python train.py --num_hidden_layers=13 --hidden_size=96 --norm_place="pre" --norm_eps=1e-06 --positions="learned+rope" --rope_theta=52400.0 --learning_rate=0.00325 --decay_fraction=0.908 --decay_shape="pow" --train_tokens=104000000 --max_steps=6348
Each number is 500 + 25 x the weight over its row's rms, rounded and kept within 0 to 999. Layers, rows and columns count from 0. Numbers have three digits each. The size before them is the row's rms in percent of the matrix's.

# layer 2 attention query, 96x96, rms 0.123, rows 0-95, columns 32-63
046:468501483483490553480485488517506454533520544507496482500515468504482498516520492464491503516517
046:442499517575523491470507476500491500475497554508523502481490499515461523473510491523475466509501
084:479504485547547473500503475492514504465516478513472503491489500511450558471485498508493494517513
063:523510439507510485496534492522532508503539476492503534489460527478493477508453523501501531564482
083:475466493526546502437491493523493494498496544496523470480549502498501512473523536534502477466518
088:433479474526516477493506540511470489451507521527512487487466519499447495472525483481508501504487
074:476451513533522503497512483514472502469483516486496419476475496507481536468533512522483470466514
093:497490507516512505506509474482490493481523516518483445498494514518470529481487511493526499522513
107:508512471469492512501480490525527555532554510485441530479456501499496439536473505479484513505471
111:517469509505502482499478476484504460511484508461516481509523484513522569473523512512527497470516
075:481496521478549508505501516491500469446485536505466528511512486530480518491512495502505474483502
107:517466506506516431482537501496503468472468536488523493489509480516458542449553499509497482489523
083:537464468477497493481495525467506505538466511482520471497469472512523542481496495496433509484500
117:488485493504503457498496500498484465482469495500535497486520474514506551469542519550496486483528
098:566536483479484487501497503501480470478497483499471492517518492502513512470527490448524525455486
120:474490485526479465495499468502525551527509506462524467495527498495518540493484508545516463530504
108:514515516507508525505532484522517505543537490485478481533490513445512475526473494464492492513488
069:490499522517477494487504503528497535462455568509481493476525475536510483482510487503524493449528
121:507455519520526504499489522492496526471496525535512496486470482517479525491525525473480494480504
081:512490493492503461487485491511535499514495521497513522463507533519497528481451475511514476489505
091:485503471472440511474502453505513512524517475465512459507477510501526517503501511497471507491511
112:485473467481547472499473550495488522520510509534506485476478473508472498476499493496497453517519
108:512536459496508512517490514519518472490521506507485509520492498529514494542502473479465515493520
102:485523462510508513469509500499525514516479513435502504460456478514490524466483523471522476490467
093:508471519494502483551467482447466506528473476476490494497490501520483554502490499485489484492512
093:516532465492476522547549458512505436501539495474488501504519473486508493551496487527486511540501
110:536465496499509502501500471497497558515505484523528496512478532478503510516493520464473519483503
097:483482512515483468538518552484466485463493505493496523534563496521502497450513479542509517491533
098:522535507505478483451502481528500496529463503492503518539508506460514456521463517484532502476481
105:522485505504494479454458479508496515517524518505553486480500497511495526526486494502471513472489
093:473497464530525497532472508532503529540480501505463518526480479484511493481479498458485523492496
106:545529514499498530513511523471485493461526489522526457519550515472484457505521500473482523474506
140:492531527473456533497507457494535481493507483483482512500502551488522457503536463480489511542467
149:500454476519559470502498500510487532527480504519495482487471490509497530511478501535540476496513
106:516464477516480463480499490500491497502487498506517478508501466515500508464533522511551449493531
110:492497504503533483534527529516483533486500521509493501561503498506515496481445504534486517451510
093:472490510531516523452504497522502505541479522476497488424437514501483507490519482504504507521531
108:530475508492533483462476527483466502500474480525514443479450476511462535494540490490513488461519
096:509462481525484496470485499486488493494473494513529477487499482523503521479538517522482471460515
097:484491434500502495478491499499476480528445511460529470488499460514482492484509501509479496504548
087:482529486487438488503468523489540537521537522489478509522479530474488470499430476475468516508467
083:463476514529491556470514505491498458528493557444510531434484474483475481493498469531493543507480
082:472477494496477498482458529500514457510479509526538453503509468487489474498561519483502512537502
098:484472503492509485486495474459496483517457501514529468497490470552464529502524513492493490492540
080:518504494501505492478554488449495496494529498503474468498508444507473532508575508462512467510541
093:501478450519547505487518483470445522505465488502511475507514471528456502474535490489532477479517
094:522480508523497478518508570491531507469517516496487526510508462500574542515473450457479507467518
103:423524470514507537489528507469535487524506524434520511476527496474499471506483515508533508501507
100:503533503496516522497521481553526504519519479469481508511509511466519504524486495491504521559462
073:464502472491514482505495460535496482468447509505516513514512504522491491497511492494514476483514
113:551472497521503494479469508457497544503467498489522467479447471523515482482492470480474471450533
090:553516478499499522480542500514531457537524522510534489524488492532513514517465525464520497472477
111:501509506501496565479500466475541500497544492484500497490473490460486459514515465501488546519466
142:525500479491539469483491501509493522509503498533494481503490454544486504501462530489499485489507
113:480499463514488489506511556505519507537551479479506520527523463467496512526480502509503486517490
102:513487459466494502471550486471522505515484472496509487508493474540493548485490494475483485518535
116:489485504495478505459521524495463474513460498511517491458468525525480514505492482481452506464509
112:475513511487448526520497475520510504526550481493500512447491544472481486509514430494488512528474
110:463529494497412487504506516542526525495475488505536476519498501474499462491525464492508484564500
103:438484527485506460547514544541520453467485550494512499504460522491472527502493503521523528502506
104:481536476483485484505521498499504534501514541508459484561513527500502475485502536453502478468502
086:498478446533467484448470581509507510517477479483481488459507509488506473525468498533479547520457
096:481488469514491456486508531538476509547494476505462490474449492501495481523493476519486512495489
099:505540524527480492528490492501476499503537546499487480502482502488508463494476516474501495495500
112:532482549517452528517487477499516479533483479483503495496500531481521497498527474478521490483471
072:490499475497513529495516478517506554482489500517504505537504458518481504532496509527519481460508
107:487505491470518474495519519508456497487492533543508486515516486517475500489509528494529466494523
104:521520514522501519530497525494491523482514524511479532535480515493484458493451469506495532512491
095:509485468523559482483540465505468476517526496502516496498509442505515517480538528530490483522519
119:502487471479511487481518504480470476464490490534507514512506462530470491471519499521541492477513
104:493450501496506517526528485499476494459486518497485514544506489507487493454542534508507472503517
085:468517444499483510481488486493471523490504518478508489482515478523501498522538518495509497548505
115:553520549509480517511490508538560526507540540474468490517497544471483508514449487501491493471486
089:484500443461505503497510443470497469513516512463504490476529467502485495487540545484480519503520
080:488480482486513477546555530498487436505530490507510463544491498492470494487525481519519490486474
121:496510469480509487497509491500486475473480481504514462516511474536476473474541505483478478499529
081:506480488467536503510495478447513538547494493515491512469510476509537521515537482479485495478530
105:509486501467493492499491510514490493472496457521510524520495482559500506496534547494474492476496
101:550483517489533518549514542518515489481504541518482531516538514503542492483468493506525474450507
105:447514476515522453540534493534530466512543510491493492487532491508527526502451500497470515530479
119:480536509552499496504508475537552496534515509446506489476489522470505512504452483507483516534491
075:482534456511452455500492445561519481489457478493505508504473509499468479530518492462481512512518
103:554503490498496492465477522489490534461527515523524514488497490518510475497457528545516471460508
089:562503444453495503549514498516529490521498495497492503509528499505503499541466482478502492524498
104:511523488489480545458490461475531485517520491493481476505507479494501512512540498485477526505487
121:481477465476556462504512520482508497509522501523510511511511453516527510495487524507518470486532
089:487503506513531526532497513527539456547481525513462546512519456496497466522480485500527494485474
096:478490451512510518472516493507578449540514474462535521507478521467498501466495498493475482519523
093:556491483531500493491489516526464469525540468494513529517465477495496484485500502455469498485498
097:468490453474452532515503489526512447533484463484493482446468484497508484494573476493465515504492
103:502495434505505493480537530532527515467527484500495499530496541516564447520496525528505481528478
102:441467523536500491520479523500502460462464534496509558480474538509491513479508467475488508477523
101:469502503496506494544484524486535476509471535507475509543537505482548437539468484512487494472484
084:483532486524456491485512573527451460506502510482500500481516514476512506491520526451452535490484
107:498498441520492503486487505553512492501474483540514554541484523503523458496486527489485488506473
109:488528555479457502534539518514496509502531492523494478546527519495508540482489503473483510479502
# layer 2 attention key, 32x96, rms 0.122, rows 0-31, columns 32-63
104:476521529513490542528525515522506472511506474456501499504498533479521459519487463478469544508491
074:514514507514500537497501480519533489534538491463476516462481503493481496466490465468478521541449
080:483486471509505491484462483461478534468509516540512492474481463534510501500525519508541487484490
101:502508522458475472503487516470449465466435498532514490500526468505469498503568520490525464480539
099:518526472519546492497464495495488495484533515504520515462470509495474495544486480507440535496447
086:483472492472541473506473510495493529464534474531478514521513485536539517504498535499491476521546
100:487460511463532462457482500520476499488486482513521503494486431539486515503490538526502497490507
067:475505520496528475504492493477457543516532475476490513472471522497467496491501497490468531498487
080:516514530506493537499544522519519512487468467484533502522495500468475516535467487483474544508486
108:499512473559539478489497496494509507521516457498493514503450485496481487485500470523503515498475
126:487499477504532477453481499462473569491493508521518514460489480528495509511512529513521488518505
076:453462477522543529484484504491509535504487485529462516450497465494511479514518522518504485492512
124:496475458515496479455462492542451540454508498550499507462490490534507490491528547498511517509504
084:461468452499531477479500511486479504495506534522514501472497484486493512483488500526494487487515
110:477515514540467562508516504502488464529478435491515505514496525491522553507509490518468508533502
090:485510487495474483462470481510459505505466500495500500484502467447466462514551460483501501469517
076:540511515498457531511525517473499478522501512494493491521507542488516488485500457484521528488468
150:475469524487538484485475527466460520490514528512533513461494458535484486515523533505519470483505
078:453515496519518521500493467530521448527549471481488506486526542513491503545508505454478487513470
129:476538510494457512511490502499500468523494455503485501529495565435504485497480486483478515529461
159:486471492486529488493478514507480509477476494543502486500489460535505496493497523536504454495539
067:510534515499452526518520498519484471475549476497506514531450500467528487516454452514502508493504
101:490521508483498538501502520470517519498413467465546496526465460500524517482531464463502493492519
104:494486514517499525510476510475480472491505514527527498487489517521495452529507462476512504517480
102:454511473508540521475546473518524482548484558469498507513491537527483468477500475491504471535461
095:473465513499558450480476496461520546465479528536502489494503481516533532513516538506537488484519
099:483488472477491478457475505468500556503508516533529511524472470536471528483489515510522504506505
102:523478505526541496453461459501483496539508533497497486498508468523492507494490530553520474507529
094:512469485475479498508496515462480466449527518558522499501509472513494522478482528490525448481535
076:516526499477488538454491463524522496524469484470485512498451500548453484541508475481449512508499
088:504518520500526538539504495502460477511501540512530478469459493541496511537488533478479472491539
098:492478497511505488477490534519484505475480514514545502494482442511511557526534531520549471545499
# layer 2 attention value, 32x96, rms 0.0974, rows 0-31, columns 32-63
108:512526498488513499465490493471485489511518535492485525484472502511522460466493449543521488476484
097:446491509474534480504490486522500524489547495499531484482476503515531465458466497504532495494495
088:549513486513490530511460534477501530509493477507463465504541492478551516515461473494510505499505
092:534506528510485477480526498513485553464477514513471477487487496507470525507513509475559524527522
102:485468472522471492451505532533488487504517496524545513513498487483444530474524526535455520496528
111:519511499503469519493465466513511484480451535518471548480485517487505533455500517486473478530511
090:490534523499479534510503484477535448483517531473509476531451498495552485502495493508516498524517
096:513512478496487533524521541452488492535472525460516491496480475483510519517489490467528488529516
097:528532504480525481476541532492519518491526489508555481523490518515532516507488530530483526509482
105:477514482473486481496499533471501502547519534519487488487475476473476504583488479505495498496475
098:473527490485467499493515505488510491501522505535485492497507452505527564500468500522520481486515
103:466515475474512519496504482475532512492494434477471530491513519513553493489476507487508480447538
095:472520517508525489508491529520499486508546515485503476490522493481490514518494493528471510482485
103:558481494482489509494514515498529457491490494486498518483509493518453476495496473531504485493481
101:491472516452500520534520480538535449488525470464469541514521488515482496472465485543494518474487
097:511479541475481505551542452471497510510488477530468528495512480525528515483489481508454483529468
098:523514511543488491484473498487481535532522510471498494475461500528547522499566449497507494523480
102:457487492504548511539489495527510515504477494518501550452456516460529481523498504477475525473507
098:480536489470534491529516475495503498491526494470494509470516499478534491470559513516505518512455
113:482508498513505488513519507508512496496476494533500486474504468524492514464466505508553472538509
093:505489556495483513503490465499553550538503501528510529505476496535446528538475510501530512522489
101:498529468541479484507450519483480529511509504468548528488439482496527542471517474484493501528465
108:491536494464491467538521527531471541531491468481497516554523503502483482492529498501470521536499
096:520493531539515490483469465505518463496466474480468512480492522494548512545512470514480506502494
103:522482489495520545511524445496487506474543528473492486472460513478448482515497536510534483530536
107:519519510502509481456483490550509497464446506522525454535487526513516460452525508521471502496515
093:478536480506496489514477544493504502466466497534466513527478472489481537447437495552459527499504
094:534501484497481505458487517519524496537443537493553505480456479473481496482494483477469509505516
099:517484503508491463533536518509505492510500480501509508522505494491468574460500472486531519494480
110:466473478511491517544491522479480466502483510487509506475491507502521524548521522481535486468493
103:476462516457532547517530558558505520508511518534478510552501516507510469460521474469480462475475
092:510485492462498506503509495535531493486509499494471498523479506530468543497500475472535509498507
# layer 2 attention output (transposed), 96x96, rms 0.0972, rows 0-95, columns 32-63
067:507515479514465485502499504521536515469510492505461517537480420479471514464499526514520497484510
080:469480473444488500530498498523530512505492526502516468510524485488433503477496512507460495503520
098:501513548475477497500472483504519539509521576500488466497512519551517461467479489496516439531477
085:500531567480571467492488463469471510514488544453467525503510511513482527506519469506517524476504
101:510477481486514537484522518492483527530485508531494512486512484467528496545461532497513536480495
111:465517464519505496506481471532518488489489504519478469483487471489516504481528506520478486509467
093:466496497417513509533463517503500489510464509530473494496513419489457508493493482497519506510486
080:536508460480555533518474504469496512530483510539497529494488505500483509506456500537488486503474
093:523509474506521512503509516484504515545460510512531546496475492507468527511477467508499559492514
087:549517505489487456500532485527478482481493524470519485519501514478490541459521507491515472498499
082:476533522521515502487478496494519429490523512523470513483481486483535458473508499531535500492500
085:520500507494510478496447498489483478492510522530506491526535468507529495459485463478490481487457
070:477525459530542523527519465480539464497467490530478470494462519495456495514478480519465493509504
070:516523521468501495508502523490492479450504500449531509469541526508516501510483441524526507514504
086:498493492522511519507512530501473507510476505527464500499493483490486483523485500522542554475513
088:523494552447512491486495512489466434509500514524449535486561471491489509515475470485539517485502
083:516508478522472487499498505526494502512521518496463478550511501486516497480525520507495452485479
100:472475482547493523513466514479490514492493493507502484502486487500518476481495507516495515512513
083:475492484492478532496483507486526508468487512530507522452468512548487498497472525550508503483471
090:494532513499522467475540487491473528514493507483505487507512510486459506464530531515476463514502
079:474495517531497516534500516491526481526483492466518504554503490484504551491497470476493500526511
086:480464499513516516513498491512542512532491520499481479526492483448526476480515527508500484518512
107:515483492467534495499476464487508504470469508522517501447537506488538504515521482451491558508482
093:490539519560472494531473506492484552529535487466475509516528496503468494470493516540486475501492
096:503485472504475524505546502491478498500478488517550518459510544514482516572489483500516543478490
090:529507495509546481506511501491512520520500508509483526531526476481482544453501508495514464507486
074:530533508503521427484524462502493536520461460532539475468478509482500534453520482496493503492492
082:505502514498543476529496457481525495490540528518475491504472493464585504504512483489508497532501
095:530506484474508461452537472552493534526495560486504517515498501444497507558511531461508520502540
087:526507545502474471485511506505483557534537532494472511502537507485470501510521527453497505501522
082:463495502503510489506517498514471445516497520516546503522487468489493502493535528481498522489521
080:475481474507532525513509515500512488511498535493487515516464474511501489530521494481525553475505
128:528538479508495451525483503515496522490490518509497480527487534475503495501485496507532467506522
118:515480481481537485500510521541482551487495472480544478485486516537485473446496513551531512505506
095:519523477486476550491503515465482515515525477501477550440488497539546522470470479477489507494498
103:505478475496524512478506489526443480497508514507465512495528461514479513485515486492533534499483
109:511529500483498482470474512495489468516491464511526482478515513497488500520475541498485522533507
114:503507465494495476508493498479493516533490553527456526464485501487524482474484544507515457520490
101:478482527509553476475474503478534548504528507465531501529504480515481500496520503528551521514497
135:505506506473509493483499500515529481528495524500529527516473541493493470547485503497497510531497
101:508541515514508491486516513512504543488541508503559531540504470477487497538481486498487521469522
126:493486516474570535515523503468483471533506533510496501487516545483476492497503461509492468487484
096:509463523462470493500495488471472463510505475473472564482479495479475510498480494557502524520475
114:494513512474517519489492516508475477457506452483482516462514519543528493454489511502515474511503
110:483523533551536480484496520524464476522546420516500513531493530481514477511452492516474497511486
113:498561518513448484526452553510496510470537503506471515525482500514493486516461551497514506517495
127:483503494468522467520504500506512538533492501509468484490474543513500499516478546526491488512501
118:473491522455478473514484519482456558482490506518467528533531484480514499523500545518504514522497
109:503523508535529482476487490503513540505511515516544474516469545525509488524538466477525482530501
101:470548484533514440490484490484493538510500495510515519485467562493528461525454553507491495535520
129:507516509485456496523500510518497509509519469503502501560487503455517515531478541500488505473552
119:469455508506488525503506490491524497489496503486499459520500468510487516466552509527521504505498
113:498493495499505462523503516497440488506545521528482477490513515503475500513484516473544489494525
101:511523530556556473497486481495520502494492503491551484517471525536484540501526449514482497516510
113:499491519444538491524501513525447508510498506525508505516517492494482476536521526506492476489480
101:447526511560523485517512474512532508517488495469505520510485586521574492517478503493479477506508
119:505513453496440545510509478524505521498465525509492500532531483472500479530468507499499515495537
115:535510516530519500505493498551546488464471502516487476502482551519462500465533493456497489472550
108:526507469475528517498480500488494498459477480493510488530478464534489542492499460530497548473501
100:470494536495551480471481492502534480510476523509543514484459556541469484532498467453481495509501
108:492476498455477515531497503472499473504482484470443506462486511481479561478487502510477574494473
110:480524516517538438511539506486537534497492514500495519478505551515506488531533496495538462490522
104:481495456506451491528517516502502513502510518532455531548510461498501465508463543510525530498528
104:484494515459526505490478488497474516490522487507474465505461486516463490521508535502518509534534
112:533542468496447498504482522522517524452476501524451482546487506478524468516457506505505484518500
093:493500475575458441543490510544531540473471513487512517477505477511487493506469508513498505488495
088:543533498508509495499482482479523505528496462493520510507491518531542501511457473473527431484503
089:489473521447506537486494507508458481464493491532502512489506491513488532522516480475507587470485
103:469480481445530500466498536463493460528452498487532491462507527523480516503513549511501494499500
094:476529473491481469526519473498520500511505486527498466504505479504539487514488537487491509535490
095:454490452520554503509456524514531503496504491480545501477487470468554490494430507498478556513484
085:471511503495548482478528520452530535491512531511503528468489556516468511507486444548489507504488
104:513496554487524477462514505542507554473514466495516501469501517494422531519474483487479535506545
099:508512479508584519468523493509499483523499503483505503506479532470499502500539468483505484482510
105:475510502475567458460520463516515505532490499515506493488502481502486518489500524511494486518516
099:508548476498528502520466520482516483482510464532500506512492512475528471469446525487511486492489
097:499522512543528522498510490506519462532528443510509484489497527518490509501493442491488525540509
095:463488469487456513512465521528539484500505494501500524508514484489525489501462536488528480538523
104:521496460479521468506485511502512521516487524502493505498492524462552480507463532522527471505507
093:492516516458497467515482511515505535459457484521483510483547484468517495550466532493495542513514
108:524539508530523459509484471500495581475489502534471480522494546467528472493494518486511494504516
113:489533494570522465519465503460503556489477521510508513490475546475532475497492526527520482525528
079:525487518505455516560472489483506489495501489526498523545468468482519528520507473522512537546468
111:453458511487480478503504497530512492489521521486490445522515455493472516497531511528490511525497
090:472483515524498532505466545472484503514515518521500493498512447461533514500475491483548557498549
113:470511505505567467499483489501533541499505548495483457512488531460488471477481482505493475532516
083:470502474461539499525498492502477466523466508544502517500536493456486504490505513473474539511487
098:489517525508513477510495474484491575481502511500469494513521554503530476513470517493509458527515
096:488466468493442563503496517561482501445513468518490494515475507524474486530473470480481549479480
113:553493526484513473496503489542485551477470512515474476497541505500475491474503554493471499480471
098:540510476503475483505505530544492461486500487525457517538480451474503534484507501509489491470480
098:462478511419553498476501486513535526516531516517503485500489528463504511508487484497480511503491
089:516521534489456458500505503486490535495516540516505491496521497484542488504485485520544510500478
107:507518529486471461495500504453508557487488519508489494512506561533501476505504474498529505510525
112:489477517480475485491475503540495455547494519507458517542534486477511486505505515480527499475508
095:463480501457482495527456505522519545504496520515469465500484494466507487546452536496489503537510
# layer 2 MLP up, 384x96, rms 0.15, rows 0-77, columns 32-63
096:532555520503501509566488514515508525513513475475537511498521495496459501529513475500493495469502
093:521522497525523498534477479485494508491516456433492515514510505473528497537480507488502512489525
097:476518504536489538477522496511537429498509515496499486513500535467491508513487479487536550525473
098:490533526517483536501517509508519503555469496493481498506491499456523512554510458489474537497485
114:464503526538507500549511514476490540528499499476479527491451516498522519549523503507500518509448
092:494522536516464500496512521495522516493503510498483508480504538471497522531491464452512506505478
098:485474501489541497506462457513487519562469514482494539495457476490524474505522507538487472458522
119:515508530515474490524485472506533504500472479486470498506509498493516526503504464521446509481513
104:504521513519510515535489485502545489464545517518476505544450523491481526540524489437468535527471
106:486493550503488502527478450525528459511500492484478509491450527506488516522510483535519515531469
128:491511486546499522529514507501502525541506500462466530503502525494519493523490511503531507477474
100:522515500517488487547529525510499481516510521500431503511479495483481489493476476474502509492436
086:522548545540450526491523497525517465526496483502439510519503536490507486518490503482496539515486
090:560543535497494547539517475513492483513533531491482487483514504479496489529471495536487536512477
081:514529502508487548521519511533546489518501502489448482522502537465477494522496451457472565535502
102:483471508533462524536480453521526516497510546494503546519468483464489511491510498530456529492466
129:476504485533528509526516506490515516524491482471466522491471529479517502514484486510548514487469
110:492521527535516560482491487525496498512505486489464526514503531478505422511472462502478541516467
109:493535477526497531536524484519510514495525521464489501507497503416499535518485503513463532485470
080:477523545508509514478528486515539474509488498501508528511518560455502506503490486458490520506450
108:505523483521515497506526513488494504520478511472498525518515506466499453492526500511529490496457
091:509517469536548493529500516532482515550521479467467552479487483499539479568489478479521523521481
109:489514537510472516490527474537526493511550504453489514455490507479514498502502455523480548476494
099:463533519514539527507495500533494509506527481494478510458490532477535502510496475475486524523478
100:484499500522501496531499474537520495513527452471479523493452494481501521483523471477470517496499
132:464517549517462512521497513543550482516493503460493534503479517442485522518469480515485510527464
099:463527477509494547515504530505546511513529483501519504459476530509512524529484492489466542507466
085:523542517513466536507485524503499498522499501468481493513492555443503486532491473497495537513488
114:494525496517471514487519499535542507520509467505493504514452520518522505563484480519490535518457
083:485532528498451531502513497509526467506503477458494506502498545460508495491480499490500557526491
079:514532519507462548490521483517524493542515501458482519508500528469517495499477490469505519529480
076:526546516532525510509520481491526475493498487471460517506515532465553502538519473494469511520494
098:457506517527493526501505485546497515492516522477483516490488513473507505533423502478518539512525
117:510515494531523512525527482490522485520501530456459537485501529460538468492526491510483508477463
086:502515534523527492480494506550522446487518493461497472476517549466508489513493481480519550545475
100:499508491508549506534531477486513463539515518461467537477480536467511485501522481502478513489464
092:509497531537502517529525470509505504534529485473503488452525506477540500469460472497502514559468
115:514492500507475514530548481487509468560520485474462504538490517482521497488520451514526534526457
099:490526501511486548475522466513517487499480490469463490509498522471507496505500495483481517517491
107:521500522545527523567488497556529457521500508497480506510457529505504525491489486468487549480498
117:465541514523485500492524508566544495516494538483496498490451517460475524480450461450531499486484
087:468509518493527507497527466509548499497514508510510496536499495467488538495496520487447494509472
096:523502549525498510537515511496500522507504530496505513470498506470528539518508496535503514482500
095:463490517522506491509509520494516477525501474460470465499522522488534514542481477448518549515478
092:517534539527488550497528500555508512508523491481481498474473514469500483500472475483488547518482
071:513546539531486496509520482500532480522502510472493513486511514507535514515488483480511538535493
112:505518539512444505515502499493509472514497493470476498533492523473510476470498477503497554512461
074:504503533499458544498528478529529476484501484494484511529496532475527510518493485466522520488473
149:474529530501478541506506500544539495485484490448497495506476518482500508521464470499509504507474
107:530506503509526522505494507532510479519557465471481513502466496480537502465435494520538506480481
093:463530512511540539466515506467570510488514460498472515478520547456508497494505490482529490480493
094:512491505546516494523474491463501507464549472469517459496502483485513522515492472493505516472504
107:502487547531515494509507498502496450508525490510497514542515516493526524507527442529510518475488
093:479493480493472486493547486499492489521505518455441535505484475464511464478518491488517489473470
084:521545519505473521496496516498533496518519512441472475532488525452516491497488451466475546529492
090:514525500572476504496524469512549483511497498462508522530485537485501500531492482486454525523499
092:491511484529553517493496522530537512511475482471481550470489514493514492497495498483481544514520
081:490522535522482529509544522515521468522515477492477505520510520522513459506483497469499535524484
101:490516516536480506488531498482524460459536479518508505499502548477522514490491454490510539500456
099:456537472525535478540470472499482522527525461523481509482502512475505513563524454494491495497487
105:486547524553475520527491497532485474493523532505488487494455510458526488536490495486494586549463
130:522539482553492522480510458494541517502475511459502532458475491491496475533528480459507548519490
096:478536524522535494495497463510511531531535526508476492511482512503511484511466472462471523455483
091:476515502530520473525549494508511514501504473482490511485483485476527494498465468523477526552498
091:508500491519504540520505496511518461537506509502476505509489537468473485527473464450478559528484
099:474532528485530492525530495563557513493490477490482527505523502499476479506459464479516506560483
086:498519511514540541496486483495543489490496485477465486480501527460499508497524490482490552528492
102:464529504522476508504534484523504516485543484493508493480506503492514518502455481490469499504479
108:539531484526496539504507550504491536525507514491461538502462532466487494528459469476530494479500
079:514520517505519555514511516495510451542504478465490469514506545486488506479491456496485531521456
092:469492503514533507516502488506513528528512495501489566547476498463462531508497509499502497534478
091:462525489568493495463517529514530504548520490468510530491505528482514544513492490507487507512474
120:521508507539478498475531489475484493509520489479503499492459514476531481484505465506517542523465
091:458542520525473509470494516519497519507492460449470526524503500485477487530533496513525518466495
110:494493491520484516551489485491520523505510476487497495489490533497528546512473437523451534491507
097:491544523516481495509480495561533505484538451483529498512472528520501520547513477507504523501530
085:521523521508510525523531506526544456551499460483497513496507541473479477510513496487494528517480
100:477525498531517488486459520534508493478505486525432499488497547500526484551506501471438519514487
# layer 2 MLP down (transposed), 384x96, rms 0.0918, rows 0-76, columns 32-63
070:552518489502562516525481513470479495490475503447522488498484532522483501521519506503512438477510
070:505472510496523524524478471449472463548475470478505462542487452530515485496516474494509501492487
100:453513542530562491502501526498541465508498493491491513486468471523501469532468484527514514522467
082:524472506519500484507486503496484493543479483466505460530485519503513513494533494509503516473497
104:487470478546544526474492482505506493522495471490495531506522511504497520538497487452489475501482
113:513525537546497485512530498489540506520494496475477518489492535471487518522501474473502523488503
077:497495523510489508477469506503441479449505514505509485485520488514458548511515568508506516495535
120:513525511541494440489499492469512538504505531522460492495478470506486499492517504504463468560501
084:505492497490468520473493497464545522500497467529517509493522516484512494505453543508458506502504
103:452473511497507501511514484486505472496498523463476504476455493531516518511506498529508492505464
147:493446500515527501547499534536512550521486517474458495477503518490483485534496516517524476489495
085:539467500482519502539544509486500474451521514465454525474518492540495461493495522498505514497492
105:520522493534474509514522500513510467524468501466488501514497549491477495502482491496507528534459
083:495499487487477501471544521474517477490492501449507495491553505511517484498487456506485516495486
129:509525518530518527511524469515538471514509503477485517527481550474511503516498454470490518516475
097:526498487526484508503525481489518495491482484525449500485496554494516514472516538525488541467509
158:481453523525518505549496514516514555517490525460467493476505516505497487547495522514522482457487
103:477462516531493506480490485512526536541508492482477522530501527484518413510480492495472524513511
089:512498482482479471520511518503520524518497484505441476472517511474493551481496509478484534474495
104:497525488526515520511507505492505498550514475475467499511507557482498485503484480464490534495470
100:536465496487588462515489532499491501560536501476517515477480492496494411493487507531480484489483
091:516464518514472468504478498508483482509467498570494483511553486518515494484495532536568468522546
100:493493500465494542528498510465506484518465468488493498519524523487494489500489518491526518518509
094:446493493493554512478471495508459523482500485517501478510501528496529451499510515510508517542523
074:509505490488479455511506499515505476493454510468453492508499480525446524463516505527452505487537
113:444522514496479540494522468526536519478479515498508513491480515487515491524504478489487513484491
104:516501468509485511514478497500482493518513508515542492484486509451495507517489501524516486533465
113:514531489532516514518516523474475462531473494483483500502505550459491495493488465499493518497502
126:465542492533516534492520508481521465515486493513446498467463493501502525516484473480510536495521
104:518542482535506511518510499482522485509495486481510497516491547480513485504494484463497527540463
109:497536470541509535518526492491522474545506479463495494509492545460530493495482487451500514527500
106:518530498523500530500507479497525489527485486480516535485513561473514485501484473478485500505492
086:445478509493485543513520486497528497488517511493474489465457517518554512525439502463525500521484
133:489504495542527501495495536464497528510489503504518531508520507478528484535505531477493463495473
088:468497514534531508522497498497528476500491504479487500498474515498498482517488493487502523525507
100:475502475565504520494535509483490505523462540482537503533516542467494500542518496524505476481481
106:492514507518504539516530493479533459532514502484503510492504540490496505505472494492496504528499
089:503486480508509487471494537483499486485495463516532450539534520508514519470518492538519498504485
107:503507491540504542501495457498519465512476507514525534514491530477477483482482493513495483526509
093:494496480514493477465486521480539448516494459515471513534516540517513519474482485497511497509508
121:448519512506461494499503500535524485497466520484506510467472499506538516488482490504483488491479
100:530509488529493487468452493459486541470475510530520509515483512505536511498516517512510513477482
069:534486518497503534503523523510517533499512529486520485491457495485532541550513463515487455482532
099:479509479536482497508510502470536455534514467452505495478485535501509479551477508461494483526473
113:526523500537540522504522498505484488526514504472488522485485560470520493520483474479494504512466
109:507524499515502523519507491506530492528486508442469512518500538457506486485489466468515521524492
119:529484488510497509496474518480468454523487479482522498521530495488495487476500531502509498512488
103:519519494525480501520522481490537477501498477480496506530511536492484496527470465470493505493474
143:464538513516476517510514477542529499490500488497473536503470485502516500525497455505483495529449
105:479478514508490442475476506529477452485484503480501526489502456516500515472490500541512485557526
068:516513490529515523504482528477451515501484496534520512500549523481486496476469509517520458519509
080:496454506436488494525482511527477507523462519492507514526502483502508518502535513490489488537487
085:522541442533481515487508493470475537500492518473459457501471502495522480549508520510482508526498
071:482458519518540473510453496501496470516500457532527465490509519552489542470522537497498483506504
126:505509487516510526524503491515529470507480501456501509505485527471498493511478465475478517506494
094:486527493538492512494514484500546492525519503492505494529494545529490484503508460478474489526489
082:532518487511503501474535532511493519514479521469450478510478485514510471467526490510499487480527
116:502526487528478508502524505495521483528504485466488493524495541464518486491473490483504518525488
094:460499487539473466511480529497516498497514495507501535500461516531516472504531429498510506511493
094:493500470537449484536492484524538559499505511545487462491502489473441530518502551502466463498524
103:492523528536511473543515475505496436498529502506513482504468489484537484544498474463511561537506
125:519506497562533491523490494471505492512476514512516458495480476531504496509555478503505561480446
078:506489499481477507480522464498475494504498487468486467471479480489486471502506495486479498449514
082:543503527547474489492505503501502488469470492521499491477527459465533521491474517534499455523512
103:493530496556533524523508506496543463522496502470488520493481524460519487522512457484512504518459
102:527514512517545497497492450539553458511471507555480530509500481507509480504493504514494473486530
105:505515497544519519515494491505548489516498490495509527490507552457517521519483471451496503505506
075:508472504478541500507556520502490451494514478467459472497483489527552480495507470480505486480533
082:532540466500558503491456496512478519485458547493493503488495543505492481504518469474533495473500
089:503508459532519527522518489488502468504489517471515503517497538479542510488498474502474510510467
087:498454544464445475492496510536528491496483492555513545469508476463474501523508550501479475493513
075:468512524546505504472465532478499491510503511476579499498511526521522488487551473488464491484517
144:483550499487453512528524514434511484552484501457502506542525518480529459545511459487479540514476
081:453494518464496472484519526438494472469518519503500514492553478549470508517540538540512520498524
110:464491496525511521484480504572516439453497516482536508500464472517463488507505470466503492498481
098:491513521507487517506501488556518480465498539535491485490530486488535498503507495551509518470533
112:524520488514499513516512459534530442523505501508501511507506552460516519487493475473474530530467